config.yaml
num_hidden_layers: 11
hidden_size: 320
num_attention_heads: 5
num_key_value_heads: 5
head_dim: 64
intermediate_size: 1280
vocab_size: 4956
hidden_act: "gelu"
norm: "layernorm"
norm_place: "pre"
norm_eps: 1e-05
positions: "rope"
rope_theta: 10000.0
rope_fraction: 1.0
qk_norm: false
attn_scale: 0.125
bias: "all"
tie_word_embeddings: false
parallel_block: true
init: "trunc"
init_std_qkv: 0.029
init_std_o: 0.00618
init_std_up: 0.029
init_std_down: 0.00309
optimizer: "muon_variant"
learning_rate: 0.00892
beta1: 0.9
weight_decay: 0.02
lr_head: 0.00689
max_grad_norm: 0.5
warmup_steps: 200
schedule: "wsd"
decay_fraction: 0.777
decay_shape: "linear"
final_lr_fraction: 0.05
batch_tokens: 65536
max_seq_len: 512
doc_mask: true
train_tokens: 433900000
max_steps: 6621
dataset: "wikipedia_en"
Each number is 128 + 24 x the weight over its row's rms, rounded and kept within 0 to 255. Layers, rows and columns count from 0. Numbers have three digits each. The size before them is the row's rms in percent of the matrix's.

# layer 6 MLP down (transposed), 1280x320, rms 0.0512, rows 1199-1279, columns 80-159
105:126071158131178048058181155101094156117102123119112128146129116136077133141103121106085109091145113127123165117160126113119115126145122114083140141128129146148128144145121131160131098144091158132134112143162132122119151128095107128140108128
096:097165131162113082179140174098106150093119154151155164152097095119127085130105136142164132119170099111125138117131085142126157129110139120100124136084127125088157146117166162126116133074103132194107180124119105114123131108184135121133107120
101:108123118158096118147131169133054109118131132119147133093122127138088148146170101106106155147120164132104133126114113136144141132106152154135118131090126191118134104129150131134107145164121085119149155147136166141114148111133167164123101125
102:149114097136152127114135136124122143173124146142119151125126132149132147142110140096087126122134151136152157138137086112156111109176143127163152136178094156129090115110112113113138114126151136110194098145161107109110179103110139128127106130
092:100083150112165094118127125092141118124119190121150120121156151164153158128144172112168131149127104114130122142126142097177129126115108128147132157069107105129135099124151115070142123158148143138125129105073130163125160112117153131120162129
100:127158128100131123104154139176150176105118100118146107114144123130122125128149100168119116089162149148116085183128148138162147118100118126112104133139151167124109149119168153109141171094099157132137130144125145144142124129132131170133103110
105:149138110117142124086165143080130141100122109131133141138125110082113140118116093131143111151192151090143101123121140118120114108139100166154125166099129153115125092114097140156118139128115155095116140123147119148168142128135092138120150116
092:154189141130088096114064157151149116101181157114117174154146135139130118140073132141144137122096145081116115141139105139125142094065160183121111115115136146081107138110166113094151119091115127102114138143134131153126120107149141174110122142
104:144129111129080095141063115113141136124136144167142139114134187121131131118163122146085101140119161154143126148105100142163083121131150141116197105113166112164131128133101143101162136102121088148135103095141145132121098169063106101120133117
095:091147151135095110161127126078114142126071102119073147179131114150121178123108110139136105114136163133138092130149125139133129131085145108141139154119125153127111164140144095116139099138079126142131095093110149112114140146162113172141116087
100:096122171129127093107094115107125062163098134132133121169135118155136151127125110160117149130137109139156157106123093109100135170111118172114123135116125125123123139113145126119104131152113126140148104139116154147166131128173074094123122146
094:123149048175154096108102118138117162150162169123132155109122129150116137141141100173129120091106122144166098124147181116131158122133151129137094138123165117129097128174135083097121116120146099125151104138159154135100130103111111083148129131
095:082136125142141080138103087165127135139112147145151130099126096117105158147142123119097121103115101132137128096141128133116123127090183149142119127121122122097131105117165152128136143132113090135130147130129115152100129116136125099149135127
099:147100100151122132092128181120134118129139121155106135153136133143118088123136155168110128157140149131142132119109143133151159082175093131124113108156142086154121139098127134116149129097174144114156128110130099137150119116090097129120146180
099:104145144108118147110119117103118129162110143149147125116120119114138103136139116139139093129132086114145134160199131106144061171109091126103118142143110131118130145102139124181141121125099129132127140140200148133081106141128098180134114145
099:140147140143145188161183078127098110109119111094124096138114159178106087119113157145105143094143101122132092135149131143162111171154116130101157124124119133098138127139059133140136172161135087143111146140161173126114111124136120132110141129
098:183117123141110197139150142152138131113107122186130218135148090120169092147103141116145159102126103145137128157115086119146111103155114112123142125137140144129106137125143154121098106144117109121093107118120130124110113123100161154093114090
099:136112099097112026131124113138142140115107115113153136102120107108161100140102136097089141110105125169106096124075150161145148140150136167134131150127139146139151109137100111158131115093160118141108157117162099146081103130077167114127138140
095:131131105093141122151098144109159095179157115117131130127172169105183119111124152143141133122131088128099147133150113132080113167146137197145088100076083150135136168113126159088113106111149094171154135123176104118097104138144077121107149160
094:109119142124146135142114120117087122129113104121137107131115135147093121129144151120161173132122117109102150105123114117171100145145101120152156128160126143147157128127172185154144171172173115099167145132139113184112117069156153140169129098
106:100122166170134107146118090119098176108137108112124122131138139095109100098120150081142103125128138137144109110136155152106093135172094087159174108139109145136141122130120158179105141122092137093108123113065125115130131169129095131100131155
099:144156131110117120134145139158151140156105148137136117090123117138087134171144096093119105091124138096093108108152089104110162135176122154115142146138114155132130137135114075158058147119128159104116130103122126112137112129093165147135123108
102:142116125151118063135113164140125129133109120115146122117103138123149119098150152111088137101122111139177144155113172136109112102129148116121112126104152089190107094143152092108105099130117103135121119091128178095114124118098177113131169150
100:133139111155128094093174134093086101117133142069122120092145154112083138126114124160088121098097159137106141127165143156128106123158108169097167135129087133111122123135118099101136128110141138145153199140117168125158163134119171108141083155
097:116117115140176107124167099173127137124128131089126121091113156121162126165117108134116113104079137132118135120180102126126122152123145159173176122128159111155123150139137101157143141136137095165118150114153132124143082129140150134127078118
098:116144126161147174104140134090102151124139108169171111163106150110134118079108149132091086125147112151130121121151132124113146142163110122162129118125138132137135068161136111118131089123166112109117131115104131137151111145088107141159113153
093:084120134182146127123118160109150155164117105173142102110070093156147166113096178109089112133128088124100119115146136114105120108156170115162154124096150094122126084147141142154145140150134133114113177143158178151126177128118132121129099149
110:137155134125122136140157129087136120180146121099159088149095076156144137144156154171113155113175161142130127079128163126109126114108148120173106148117164088134129149137099115103097109120136125168128122120150125130153083130138074136156118141
106:103098104146107138141119102125132147171131075169160136159114099149127103092146136124124112115144122140118121078131089156095153100124127107125094151161148096122159130124083159126117141117159130110140128122168127128115138157086140099092123146
098:101150112133137101097125136167126094137116127191141153148156126089166117121123079154134140131102133120126165152120110108155122117113120114140129126102144108127102153119173168110156094085145103137119118143156136102107144126127123141135122133
098:118174117161082105141125149121117124182135132180118129136154089101112157124100127113109161131112118167115177162088163150114144114118105110150105096127153126113128133121140132145134111077113168159131129129137107108133151125183082064112102144
093:159110122155146109112107118103120161106087178161167142113160115127111116109118122151144166098149139110123140111130113124151125118158125151154157128136142120121134139143154131167148134157112180110142107120132149109119167172135133136116117112
097:139156101152086160127139105151098168177145119121150157121139150105142172112106170122124102124158144132119131156139094153119112084126120086093131118131102162106160149119072187145145109162150109097126117119139091128154085106125128081102121119
094:128122127100101106132144161117177101133147146146105119160105106150115127134126179129095114144083154151131187177153113164157121162116141150126156164092115091119109097127078142163122128101128123101162132140111102095153154116200097186134105110
098:109158142136072104141120125087135139151113111122143123151100128139126146165110109104117156152128131121111138117117135133090139127136133143099096106122124141119143190153123124158132142149109137076174169114122125115128182105084102113132128082
097:150149150132125116139114090077094099118144156133098088109096137132128123105156106130144145076166128102170165122103106101112111174154121122132120133126129133159106115138093159094079128130121138125133083180150093147118125126109141128163115131
103:133103097133122122122135128134137131100110156128123135104118124162131168111111132159070144135110162151097084120081125145139129121140144098146122135122130127182116143077151150158155162125150124118136119148154125161103135150174162090191121094
104:124150131094141094141131098158130115115119093127086125164141134104115106134107150096125144097153173149135139089158141108151123182111157110145149153079129146104126137114105119099122109100133083151130110116135163110130144145163090150174112135
100:097143131163138103093159100146134129128118120136137111132118132154164157140141090116130104145137131158148119121119139096104164105089150129107124118097150140107109157135128123154122128064090121117121115113089087135118104132115149163132127073
096:139166161126149105106133152125142126130150144156109096136150141090103119135147134172132126164094111120103126081139132129118126104164161098112144151133176102089154125085091144107140114160147094102111137116159137111141094091111170096123157142
102:084150142183142125100161106139118098108125155093075119140158150094093132126122149166101110086115120125147125138095123139135130140144125096170134120125134156150131134153135105125141136135136149092119115099088138101146169166096134141139130122
108:112123160158147075107143117166124127112085157105101103114181160145105135133141080138134181104138155156114111111101120143136136129146142120086117126161167126114167150128107102142115142129168126116115189178106116146063102102095135174090084143
096:111132072134165135125142117110128114162097121095133134111117142106117129167082116181134158117116124152127112189155163159129142129127158087141125156126086154133107146116098091120164087132128127125092108131098113145110105115142086122118159165
097:130127156119117187166158118108092127143122105163122106134153156119147137147144126110154098129087127095097060112177127107161102142126108099116083127123157137173146097112149138175102115129105095109147112100125126146117147099146139106109132136
095:142144100152170136087106157148113106148108152123099112150094145143119145178177122141129136123123110105131092157097125096109110138142148091162091163181127136133086166103118108132113136168127083124116119097122159177137126076125108106113092125
107:113097166135101148123082126102138121143150130167147108110117105100111136116109120149163160123096114107128151105114156168125153136119102096130093106144108128108088114108121124121170089119114089096116132140144163131151123109128123107116160116
101:162180171110159073120129108100089140148102147127102125147118096144119160123115119105126126105133139081138101160153089126139125112144184106160131117112153085117112150153140112084143121135106171122088162146084112079138099130169150132135128121
107:072150107154136114109134128140128121115093129160107100075132128081114130145172143127119156129101144159139200102098106068165169158129159095102164148152116106156128161134122115120153132158117144134116168133121083115102152129104121140149096156
097:096153110109128005106128133104126185085113114156117125158117127132146138132168165104150090101131088135107140124132108114093142174093117167086121136102161133136145145152132146161116078129137116123110128123139137123095123146247146126149139151
097:159085136110134137105133128154075112159109092130139141156148128107120112115134168127167114140068114091140136156109146154161133116138117102143126104100159120131124123106115124102151141068157149136102104121131096092126132085154147081108174140
097:131106130098103041112190077117130142106116134144158134148145086122125119143156158108129085123102125110141141138102152093149094144117153099147131136119119142115127105105106128170147106130145136126145132087141132116125119146141126120111109114
097:147166141112111076106163127158144114125098132128136124115137111137159140114094094116122111120131131124137104114131112148108135174141152144160127156107116119113093129136109124189109132088132114116150155159153142095169107164116100136147108136
095:088097179136120151179100149134110162165154114138157133102152119094096092169136121155143120154115079107125169100127147123112125100176129141130118117168139120137144147151142111153127099107151107106152136108106163136123146081116092134173154158
097:152119159103134118067125165118101131089126144158110165161114101128141115158111118123139142102140120155084147127150165173146154150086089173108140150142103153126093118117125117124097149085145141148150145127105120125172137126114118134137139070
098:125155089144147152128122159170160134132114151153134099096072127099141126110110115134129137118132143145107117176098142135088138103123135132120073109161157164125160157116173090102115113130157145121145125120099139152135125093078127167108095132
098:118111125132111150101144171144139122070145131207120106118144135088122116113159095149101144113136142132130100157139121146135098099170165099113143121092133180150111113118135088104154141096143091180115128144081143132160119126210082138110125138
112:167123084177117119152153087128122130154081126104098131122152117142126121150128105131182128131121132152095136143153104103104121140131122116136166111124127098163117164120180134159069153109138150166124109120119131079174135176132153107077178115
098:106131101155143086120133124101134117116112130122123114168135130181112112089117135103146100125149138145137146151115107151107152112072131132131131134108122086146160151109152136125125115092125111129134134113128059157163134134181108124162118096
106:149140126114144171108118161098117181113152138124173135153129109117144106117140099121141145083119113128154178071118111148154123119137117115133166132121107130096109142111152148145113131187148104176126171117127160085134133064056121182117142129
096:175135096097108055145126128098124119087136144113091094130182148134126127118095125122067145082108109118155132113114104106149135086106146136090107147091107152113173146141129137163130194125190124101185132151076092139138139148143139091134100101
111:089115135146129168118123109112137139159218113122149159125129118184118143120139100123110088168094133108094157105125129159111141161131123127127130146091140164114183139123107161113154154140144141143138122134139156166144145119091089149112092166
129:180130140150124018153105132105166151172100129120096123135117111143161108115104139125144149118107131146090136146093114113137085173131158132115149084129105095168100118098132097105120125155151084127110139106151133124097122134166160122110168162
099:114185120177131154107146114123141081136080121143136165131185153124117115163137143179086139121125131091167083138142109143139102132104111141106157086107077124096156129140161173100105104144108115138166147106139149150108114139140118134104127114
103:113128107133118136198135125147170109112106112126081116127109078130095132156152119172089131126138072138151094151069124125098149116145177087183083128118119109140167151150126127196122103122119167104063146082146133093118180149134102110182130150
103:114155074094124136061123152150139122159118139080108107084112120144157169123142107126092197099100126180169093169106123141137098104114076147148126082127105161158104118126115107128145178142149151154159076123141145128108149127093123087124139149
096:098111134139142124125158112082132104077147144123162130132146143138091146141127109119082107119170113154121117132128122082146085144131124153161189169169155144148145088153126132155107151150136185120139131110155115185129137124095127147153148146
099:122139108141119104116099129114116120112144117117128128116128139130103115130147115131134129142155118126150139117100091112155115131137110098105184161114147130116160114145146137122115113142133141156153131122130142117118157166183151103143116123
106:124119179170123111122093115090054164179158142168128131125106149167112143107141083120149091143129074126157109123158120127104131085103154128157145151116139107102103146178133163120103152105116114160105178151145127083148130104123132093113092161
103:083108103134120120132121109115171120162132114151146117156121100112147162135118117157142136125164129101122136121149117167132146127132110086173092098139105149148091135123162184103132099129103169154155141133123084171150133144112151130109112132
095:140102106083122069122105131147168080111101094107118118137088123134148188156128108108182130149119113131146115120134098117126130113133131155127156168129159155115178102119113150107135156127144125150122114144125124112141108100131130145101147141
105:155115130138106183094110113148136111128136141138120153147095098141144125139160087132137153129116102139157161106098109138123125154150111099099108160143094176181146107115154107186143106136137159169137141120137136123126143106137174107140152123
103:197107141156132137102140096108072126135100122112097137088148087146191116131147069144109153105153114134110085134132134147139072129142142110102129098135136109120121135122114135151122125137128149120108143104132148111111172105089128128133113115
107:116088096150133105136202156158141107154127127095120167119147146137102119121115146116121148157137160055155127118078131158085151150119129098111125122121090116119106119087107139122131127114127175154132136109132111152128113132124138127123123103
103:104133114143125127128130137131134138127083101098112112138146112148133130123118107139093109149094144156115093111161073126143117125087110105151138117152137154087174153102148142111130136158105092123143079156109128118121152168181133131119132138
101:117137108127141138153137181108132092138157129120114131100130146100157143157095144115104120116130144124099113163139086164124094126166124128110139177132122138124171141170095107183094082106107174134105126115163143129119105130163115121189135107
094:091099132111113132107198086131180163130123092125151146121110132106144097094104104139130146135151076135092146132096134120116132143141101146154107092131135106181129119135079154097098110122119092108125092118144133128145172122094117110112138102
093:125169117126063109122108093128112152142145124132124104117120121148116131131129146102135151150152105148131122128083100122108142154152118153106131133101096105126128117137135152120148145160104152154158144111087134169131164112199083146106112141
104:122134120102180140115169144097134146114104166114162171161179129113122132099135141203132137132133168132124147165132143101098165127175173129142113093150156163119152150122135110076083125159116114104129160163119110114137117114110106128093113098
094:132145103144143130163110111141124135127104127085144112151128113129155084151101147159122148159169109131115162129143140145150124107127159143070158110087150116129105123119116172135129102132122111135102155145102104150150124103151104159133089115
097:150079131075101105101101161089144109136113126127106109140170153156152140138114106141126120147141082139145151156143158168122104163117107143136147118122117100139090179154132108137098106140119116082119152084106117145123118161127099144137149105
101:109171102110102118127103133147111107127138171106141104151145139136113153107111127100153107138075131128134133134130110104176104139166099103144146131152086126110124091154110174116137146105158146097123132138121117169139171135101100138089119127
# layer 6 MLP up, 1280x320, rms 0.101, rows 1200-1279, columns 80-159
100:156108114110145110094095104110105115103122123133103126146123183142126148101190127112152125130092115170110120149107153126095099107151117090140171131145168111130103112128083117109105109169173141111082113126141120130093156133122146104088129127
102:130166086167123193137130127141140113091140119137157163121112112119142126125139156092139144137103167110153155176121118116105156107127143135136115099147127143101110131139115113121114110138131114143148125144113165113172142141127117116139129109
101:148119115132169169138102136104139138113141056171149138126140167161173164137142096093101114123112101113087143095113122132135100110105127137097166148093122101081124123121088115135120109142070120128131141162131126138126177101117109123113116135
092:129122154099124116111113104153157119160128141134156137124094112129136146171120108105133131130153206155081062120098084161132107133175139148152108122122125151132127113118126129087123105145126073152144112117112143152101103138109116095134089113
093:118141118139133103115111144127115105093158135159121134159171184117146120124140131118131128102128148139143115060176125123145156166117100166104125118123124134119120102110128082164141143137147084114093063123127145122138105152140113127131119138
102:128107121139110129129128163192104106111139146161135155145129133144123131139130119088127143125089103117157099113132102127108139137127097128113115130165144174133123081128123143144106107140129154091135148119082141136107152083174093136152118114
099:156142128146159090108146109120150116143122102153102151118089150128153154127136146121097120130144097134108107135136171182147113112159149086085111127083136100126126101108130153139141083136099188109180092097110113105127134157102171157102129119
097:144129170109138145125113121116138147098071108128118161131122113119121118151156113137092153158152128127125154093093126107135155131146152130117128141164122133109133126131165146136132153154148130109159144098084129110126125087159167142131140126
105:119147105096123113109112147159079126112117166158121159128181134103141135188106140123129123123132184135132109121150108155105111133114080187152126129148129136083140162161137132117103118146101110104149124117104124140132062137095119077171117129
098:139089153089129152133157145148144139130139101140132113163130108128132117119119077162146079149137099156106099161127151112167134092142153147135138165161133106148132137132137124141099141121143114077142158106141122131128093151102104119098126127
100:120117122152148100124156074112137104102148142119115108144113099130132113113156158113095104132080090105087149145129097134131128164141146120102114095107116150125064142153178146141071144145178131150150144127098207156139115122155113156088140140
102:096115120125120118146090128148145152133104088109119131140120140124114151084167121147106096084128124130142148129123158143156140129147149133110166130100128091150121104117125103100134085104085140113106120118156114129105135143149163127114108083
105:140116121131182120145135153159128121144089177122129120108131135130130135113111117134131147156147129149107138151106091128163106175073152132096132161130099129116108132103110120146096153134110074143130168139108114138117130122075193153103115123
096:138064141120134128115143178146138118132109083088101117139101171150095121132150083138147130104147098169087091090119160134098148119117148098157142139146140131136136119117117154122128140146114131085131158107109125152131114095146114066119153142
098:145139111123156081109123113151122148162155102145139155132156134134148154076110166113135155128128179139136144076126164120094148115142147132155134100167171117174142133118142152119162049112096130126120084130123115136184125091112144099139113098
099:127112106159094164152107064128163128191153172133169139115116158116132112098141106153097098148092104148155113108107115144100112142138130153122120172155143116143108127125111116116112133146113145129161161133186117149117101087107128144089085112
099:140118145146128085127122109117156116124155115111106141126104123158141132135125134154118090129127128151154109125102121138152072116129148118121119112127166105129142141121113131166111139151125109119131124147106120118125117105105142144086086100
092:089124088109134115132120106179119157128085168140125155135126172116088108106114092128181113136116137106145142096075151103103124144092135100152157108167123080133136117163116144135115117109132141146163128165110149133122118114107124149126087099
094:169127109127125095108138092139159137146129139134128139139120104107110157119120100123097099109100142118160114147168146138117115112094144141118123135125146115120139125146145142122104098088124145154065075122106121152156084117141139107101161184
106:120111124099091181114141133134157150140136086186106165146156152123158140131095133129121103141152118111136108148091109126114101128175110151145138131178156081179149146163124135162168142097081144115174095144142109102105162109104167145076098125
100:088131083123127121119133150150108184215139150139116101085122151109110108131124111133123095121161143121171124126104097113143137105105167153146114127141108108075124129133127092126090162137101163105162137120104129109151129117119121098139130155
100:171128146142130147144132147145089131100114084114101139163169172140124116129079139131107161121094136146076121139107103121118141124127158154129119141101152145098148149151141156090145127157131103116104116118104113110103094095065133140114129104
100:161109176097169111123136118123099170131146118178141153146077108103113132144103101161123127155124097121097113142127100120104119096143122127108162164096114126084103140086147115143096151123098117113165133106070111131136154135129133118069165139
094:111142110144137114113157148135122138118129130125152150124108136134108106123119144139099119146139126102118140149132067080141143144130169106096084088133137094118143109171150157105131112117144110106147132142123146106184156108116133148125108080
098:150095099194085135132091141144119121122130128142121185119103155118100154133122138142148120154109127089131111101117147132110113104113136142111126170120168098068129125074129123104114112148142125206173115128127103098122132104109114135121110110
095:117115114105131104107115125124129137104145143105115147182115145135124144125152124152148174120120182182151139122102152155151150089156157145109110176143117161133137157164120108164111118114102135136122064153165102152130072127114135155076115090
105:091140131100104106131148132094136106151115160091157093178071127150182136109124133184145110117146115112125113105172107176108067128145118128122112142118147138166135128120112146099148132093151107137143129104165129128168102140141130116168109133
092:141156138103150123134152150158124140109060111110088121129149131115163104137099133125134138144130148143148112165155163123194118170127157102120160140143100127128123117175112146095122121149128130091168110105097120136138128114122166172130096149
103:133135134103144133124146087122118173098187169166125153147103132125200122135183117194099130126130155131126120141118133130075118145170112104120124149151126107148160127149157177084137169173145110118128123131117099137097107103111126124176122104
098:142124178098138121114160153119060137109112117116119130130109080113133163144136115119140122127128114134156147165162126126163117132110119087086178146097128078129127105139104125174139112126151129146076150117114106106133110106140120127160121128
093:082183097117098065194071197140124126122099112148129129122112123129150132142149131126175124148138104086112100140159122112118154165097118148142121122110133078122129127117137089120138120110124153132126110137169125140139159131139109126095140105
097:128174105121124152091133110082106115141143138142133110175140141138130140147144109142115088148100092107130125104148132136157144145119114140131122133105112168159124142103112091113160103092116124125177098066116121096104107114130110085146154114
106:146133144116114072094124115115120135150106107117111121154148141134129128128130121122149136063123117135105141161137154091125119096102127105101110106130153138138119121108161105159167106135168127138097135121107093109123125118137204031114160173
101:141157188104157112132102167113106062137123148139159094151140140146095134091150116144160129114123123142123140196159138089116104109144115147123088123143154157120097148143142168096092104152146153097108065085124142126113104168113104144128137130
096:139132120139135124121166101134138103104099135078102131147112101091088121107139100146129119142097090120111090088134127130100122088156134127184136135135181144144110103106094129130142149156137149127135123146119163151104140096030138127167125144
099:144142141193080173128105159082125082114132139121122163116126112104095141131150139108155109120137130135105154128136118137119137102122087080133182101149148101117155155150109123083125178164109164119125107102134117167150101132148207153153154142
103:157125080103139121170105138149182157143106097131114106137157104098192160133149147155181069103138139130106064151114116122177087119109079144137160115110129140125180157103102107131113105110128118115113183135130132152129075131102132113145118107
103:153108126123110091131110111137111115112096141159108123136164124116080117153112137157161118128144130107118152118091124080100076117158119093133101124120156143110134135127127075166134109107112119119135097153146131108156111112094182151121084176
104:127132128138111110144134155162156169210140145197184180112151112146114139116157113135109112134145124129113112099123088115126088170162139125137153116140135155104092118132106161106075103103119129145113153150128095106145125130158122123125154140
095:153122113128130103155127123152123106152120102138113115149125095118129120127174114125136142159132153120139150154162159137139082129124137074067144146126118153128080133097135181095172082158112129119159155096105119174134104134139137148155104094
100:160126132152119135118087158136128155095100119101110171096093087114075128108121172127117153156161126137112129146114139140144096148142182103156153127168110114110133147129141132082105108113111121137107130110133147108065160108110160115122165110
094:127146131142111117131126129111086132128152148158099145130090136158129138071117119137108138128143079133076159111131088147100119148149110109156158110165093158131132104134143104081132113138123101148144123126133121112155148136095144074117118126
099:119116116100115141143115109114093126147157113149129138167100104111161096115140147176107131093116131151123095171124119139118112152152130085165115104106159136114156141110139131139123146110131142105135110122123131122176110123153094121179137142
097:133138103132151118136142081129157130132105142099101124109155171118146156092123130144129077123132122116125132140085139112130114096143095118136160103106110138116138103134133112155106118164151086115152153162146149142101131088134121120135115085
100:141091118108111132170170116159123117128138116157045099136133076121136104147112119134115160141154166081143157129138099149118109131115067140129113100107085106144141122124095132104084134157133091069159090097170108130140127169088156171135119111
097:117116108172135095162163100180107181143140128144124080120125122145141150115109151122116105148159140092135090042093142140070106112099116078128135173178106127139142124148152145112113079073131104104118155114123103118097086126166130091135145121
112:175101128114116115147124123108151127147140129135124161161104114131099144102132132122155127141144077175101155065126138138134142134120153103107167127107115110104146137112117092140116154136144093101153116141112143111117120176092146118126069150
104:124089120195101123109081119130135123116121162163150122111134095164148148132101118146118132138165149097141134108143134144125072118125147104144180112095058118130124112130153084132100133098091127066116121079112117119128128142150109104135128157
098:099128135132082147098133140123092138136108116144115130112158179101078126102172124087155138131137167132150113127090110118117172104104115153098115118124117084177148098154108146117142123153164161136110147111100100107112138155123135120159137131
099:111107097158142192151121130119162110109106114114109130117123113157137112161141085125131120149106102113134138154084157199106083129142119134121121121181113116120106140103141126144122127127183121136129116163128150167179146095112111092125083152
095:094077083119135098131095155149060112130063111106121110138142133143120136142128155114137146153071095088161123125112165129130107109104116104131112137136121116122106125134158152117117130129136117112137126142160124166089102119143092130133128123
099:146147176139120136077139121122155164091164169103085123144137151130138145112156140150111110111119131140159119154149087107161136147129137141147132085123169172089112142144142138145129078157141149082144153134088160169120130119118127095089139178
098:130098105133093102131137118095152169178152067138122124120123187075131119101133119128093097180104109102148139120139135134119133125150199142148135128121178141107110167132121119147128139136132177121084065128132114152111105088094180131141097149
094:082081123154142142092128152153167151123122089137159133143147123122116148153142134132153112146158110145114110105156116094139090162131123139123147119151133105150126088142126104125139155129106096126110147141138090130128119156140114110115151119
101:114089114106088100138097156148145126106102139116120141177137123158111133114159165101083156110154173126146114103145151088103166116119117080191107157094128085150109162152145092142127090136145144138074090149130202115146100127107120121168130116
104:138112121150113101122113107137103117136126117115119125093125129106121163124153111144122120159118164152179160127121162120159127148112145126115142105156115162107114125160065120104131073161168166117134082162145132159102119109108130144112139111
101:078111149124121139170114152118152130136156116147131129077109145154107125100136149104152100108093142121123121146138124106169108140123104093113127104127102121100117146130157087139137136120161123104134105076157108104168128099147167108119142116
109:115164112119096179108055131096148150128118127104143139119132145116144099093101143146101164103062165098104086162116131138111157127119169131151134119148096149119118146150163139132139106129131134123130089122124113133130134114133082093147139118
096:127118158155111107109127162135108085130114158163106100130122135139093100128128130101150135143150130092131103180138135123133099119169150107164121156141137151118118131097164111151118145108119126152104122148109084152098140052071125130105145105
107:158146118083147134147134114130133129134128117117109171192143127107084098133142144116108161090128132123121163093160136129144138157096080108168124125107129149107124143126101147142144081129107148112129138145142135155173139096079120148155165137
122:111122145137131109114112120097124138148080109184133171122096156155105159137132149089140094166106101131114150156121150121128145153114098080122177114123085101164121138129143118120124101106133112113119106105084141083110127107135179139130167145
101:096128137127167124148130119159154172107127130133086104104122094145148125124115153141168160156088091142125134115137136163107109111158155153073092129114152127098103144183179154144124140124122116117131105149141094109120156147132144158124097118
099:117109139127139103131137177152136120141150168147108136147099101108153113164155138136142173141134104156125149139092142096169098104121142102115117117123118099084109128164136104129121126133144140129130108167143128156157130073077141167102120146
106:121111146110104073132131115109090122085106133116125110146095127146140123169138126081087100124140147100131118119156129166129099110116125144116124164096149140076151130134156138134121160114126155140106182177123118149113174121139178142088136131
098:099135139135083099156155111136141163157135119141102099129121117184105118089106126143140145103105171145140114102128106101126147145156073094123182135136136089125118124098127143131152142130081131101103112134078118132105121145109151114154060123
102:093103117141106125120153097148150143205140112132144139173140117099159116120159104150113104093163131117118156164129109150106141099142123138150117149166149145153101096130138177135095142131161111145121111122123119154146138126124113051104127135
111:151148136177095117153137101138109132153101134214106132160100115119110171111079078129164144076089116128161135149129091132161103117181127092116193114124118093160075135139130114181089164132122109137104155136140104177098127132101133141144168134
104:110121121191136112145161113091119140130105125114152127105113104099144093101151135164094130121102152113133074120115165142160149101088081150086135104133117142119142097156075141169143140146133137141138162120131125139143097096067109103122126114
089:103164171123138128122129130156110163145148140092105090105144132124109094099134119137106092144148118108096136121122130107100113130120086106155133118140109113138118104128158113137141115124110115095114157141134097119150138177156122145137075117
103:144118155082183126103131115111132160109140143129120148103149100112098122148136094108104115132095133159125085103150105153106148139157134092128110080146134158134133154166094154147142146108154127111148128108173113138113087120131125122166130128
105:110144130146166151122098084141107130162092134148112125139117152119124182120140092136156147138084122135074096100110138122108110112171120174119103063162127131131062133176151153132145130104139135121150123130142112168117117155114127149164102120
105:107106135126116207098137155120134138095145121128173129165158155127127141142106092157175108158130139122144170136113145157186134110143106145138138111109141134094120110093113135096109119145182143074087098120076116171136114156064149104112103133
093:087088126120159131114181122102099166160088091094177143182140085100115129119121133123133129113150128106109149136122109157100134110142134119097141143139127108133108110089128109122123158103117084103125160149142140140105141115158163073159140142
102:137132073137137142126098113112080127118137132129090105101121175122066120159192122117130169142122162131133146140135134078153129111102096135129128153106112130139141109117168166106111094108139091098118136125158135134126134134120129135111160112
095:117150139130131129117092154146104114139145119098151119086157123140083169121126164118137132134164136093112115118128131117139097131119105107092113110115085132128131133097189122072157164102189109119134124125119106104150100085133138131085117162
092:120127131114155095094136122135110140084137086105129142147126163114151153120111125146112128180151144117114139106194122135155139090095113097144149154157162156137180131211154095142130133143154116160162104123100139132143113140119178095138147132
105:082136171138103100102173111127149116138130147113078117139091142115165078159118094147154138086135155143157087143126107112128104116110143132133177138155131127159127137181128106103099139153160108080161082153179164115131087107100162136162121110
100:098111152145125140104130088105148129138140084136148123136146164170095124154118110165146160117152090120117122124138103131122096105111145153104148135148105125135090170121122068141115161133119157141163102151146146075113148084119126104112147171
103:128128158121169089107144132091145138167079128110072098174125175108180110116126127153128156146111156143137075118132143117092143097180090136131135160141134139138126129160144151122101155149170144149145131133141145149150117110124143080078157141
099:140139174136149127140139163117183161166143152147111163117097123116133114126136109116132155121123146133046076121096151115132137078167124104131125067103094136153106162116107153133110173068152129100154136089085118137109127128152146142146093136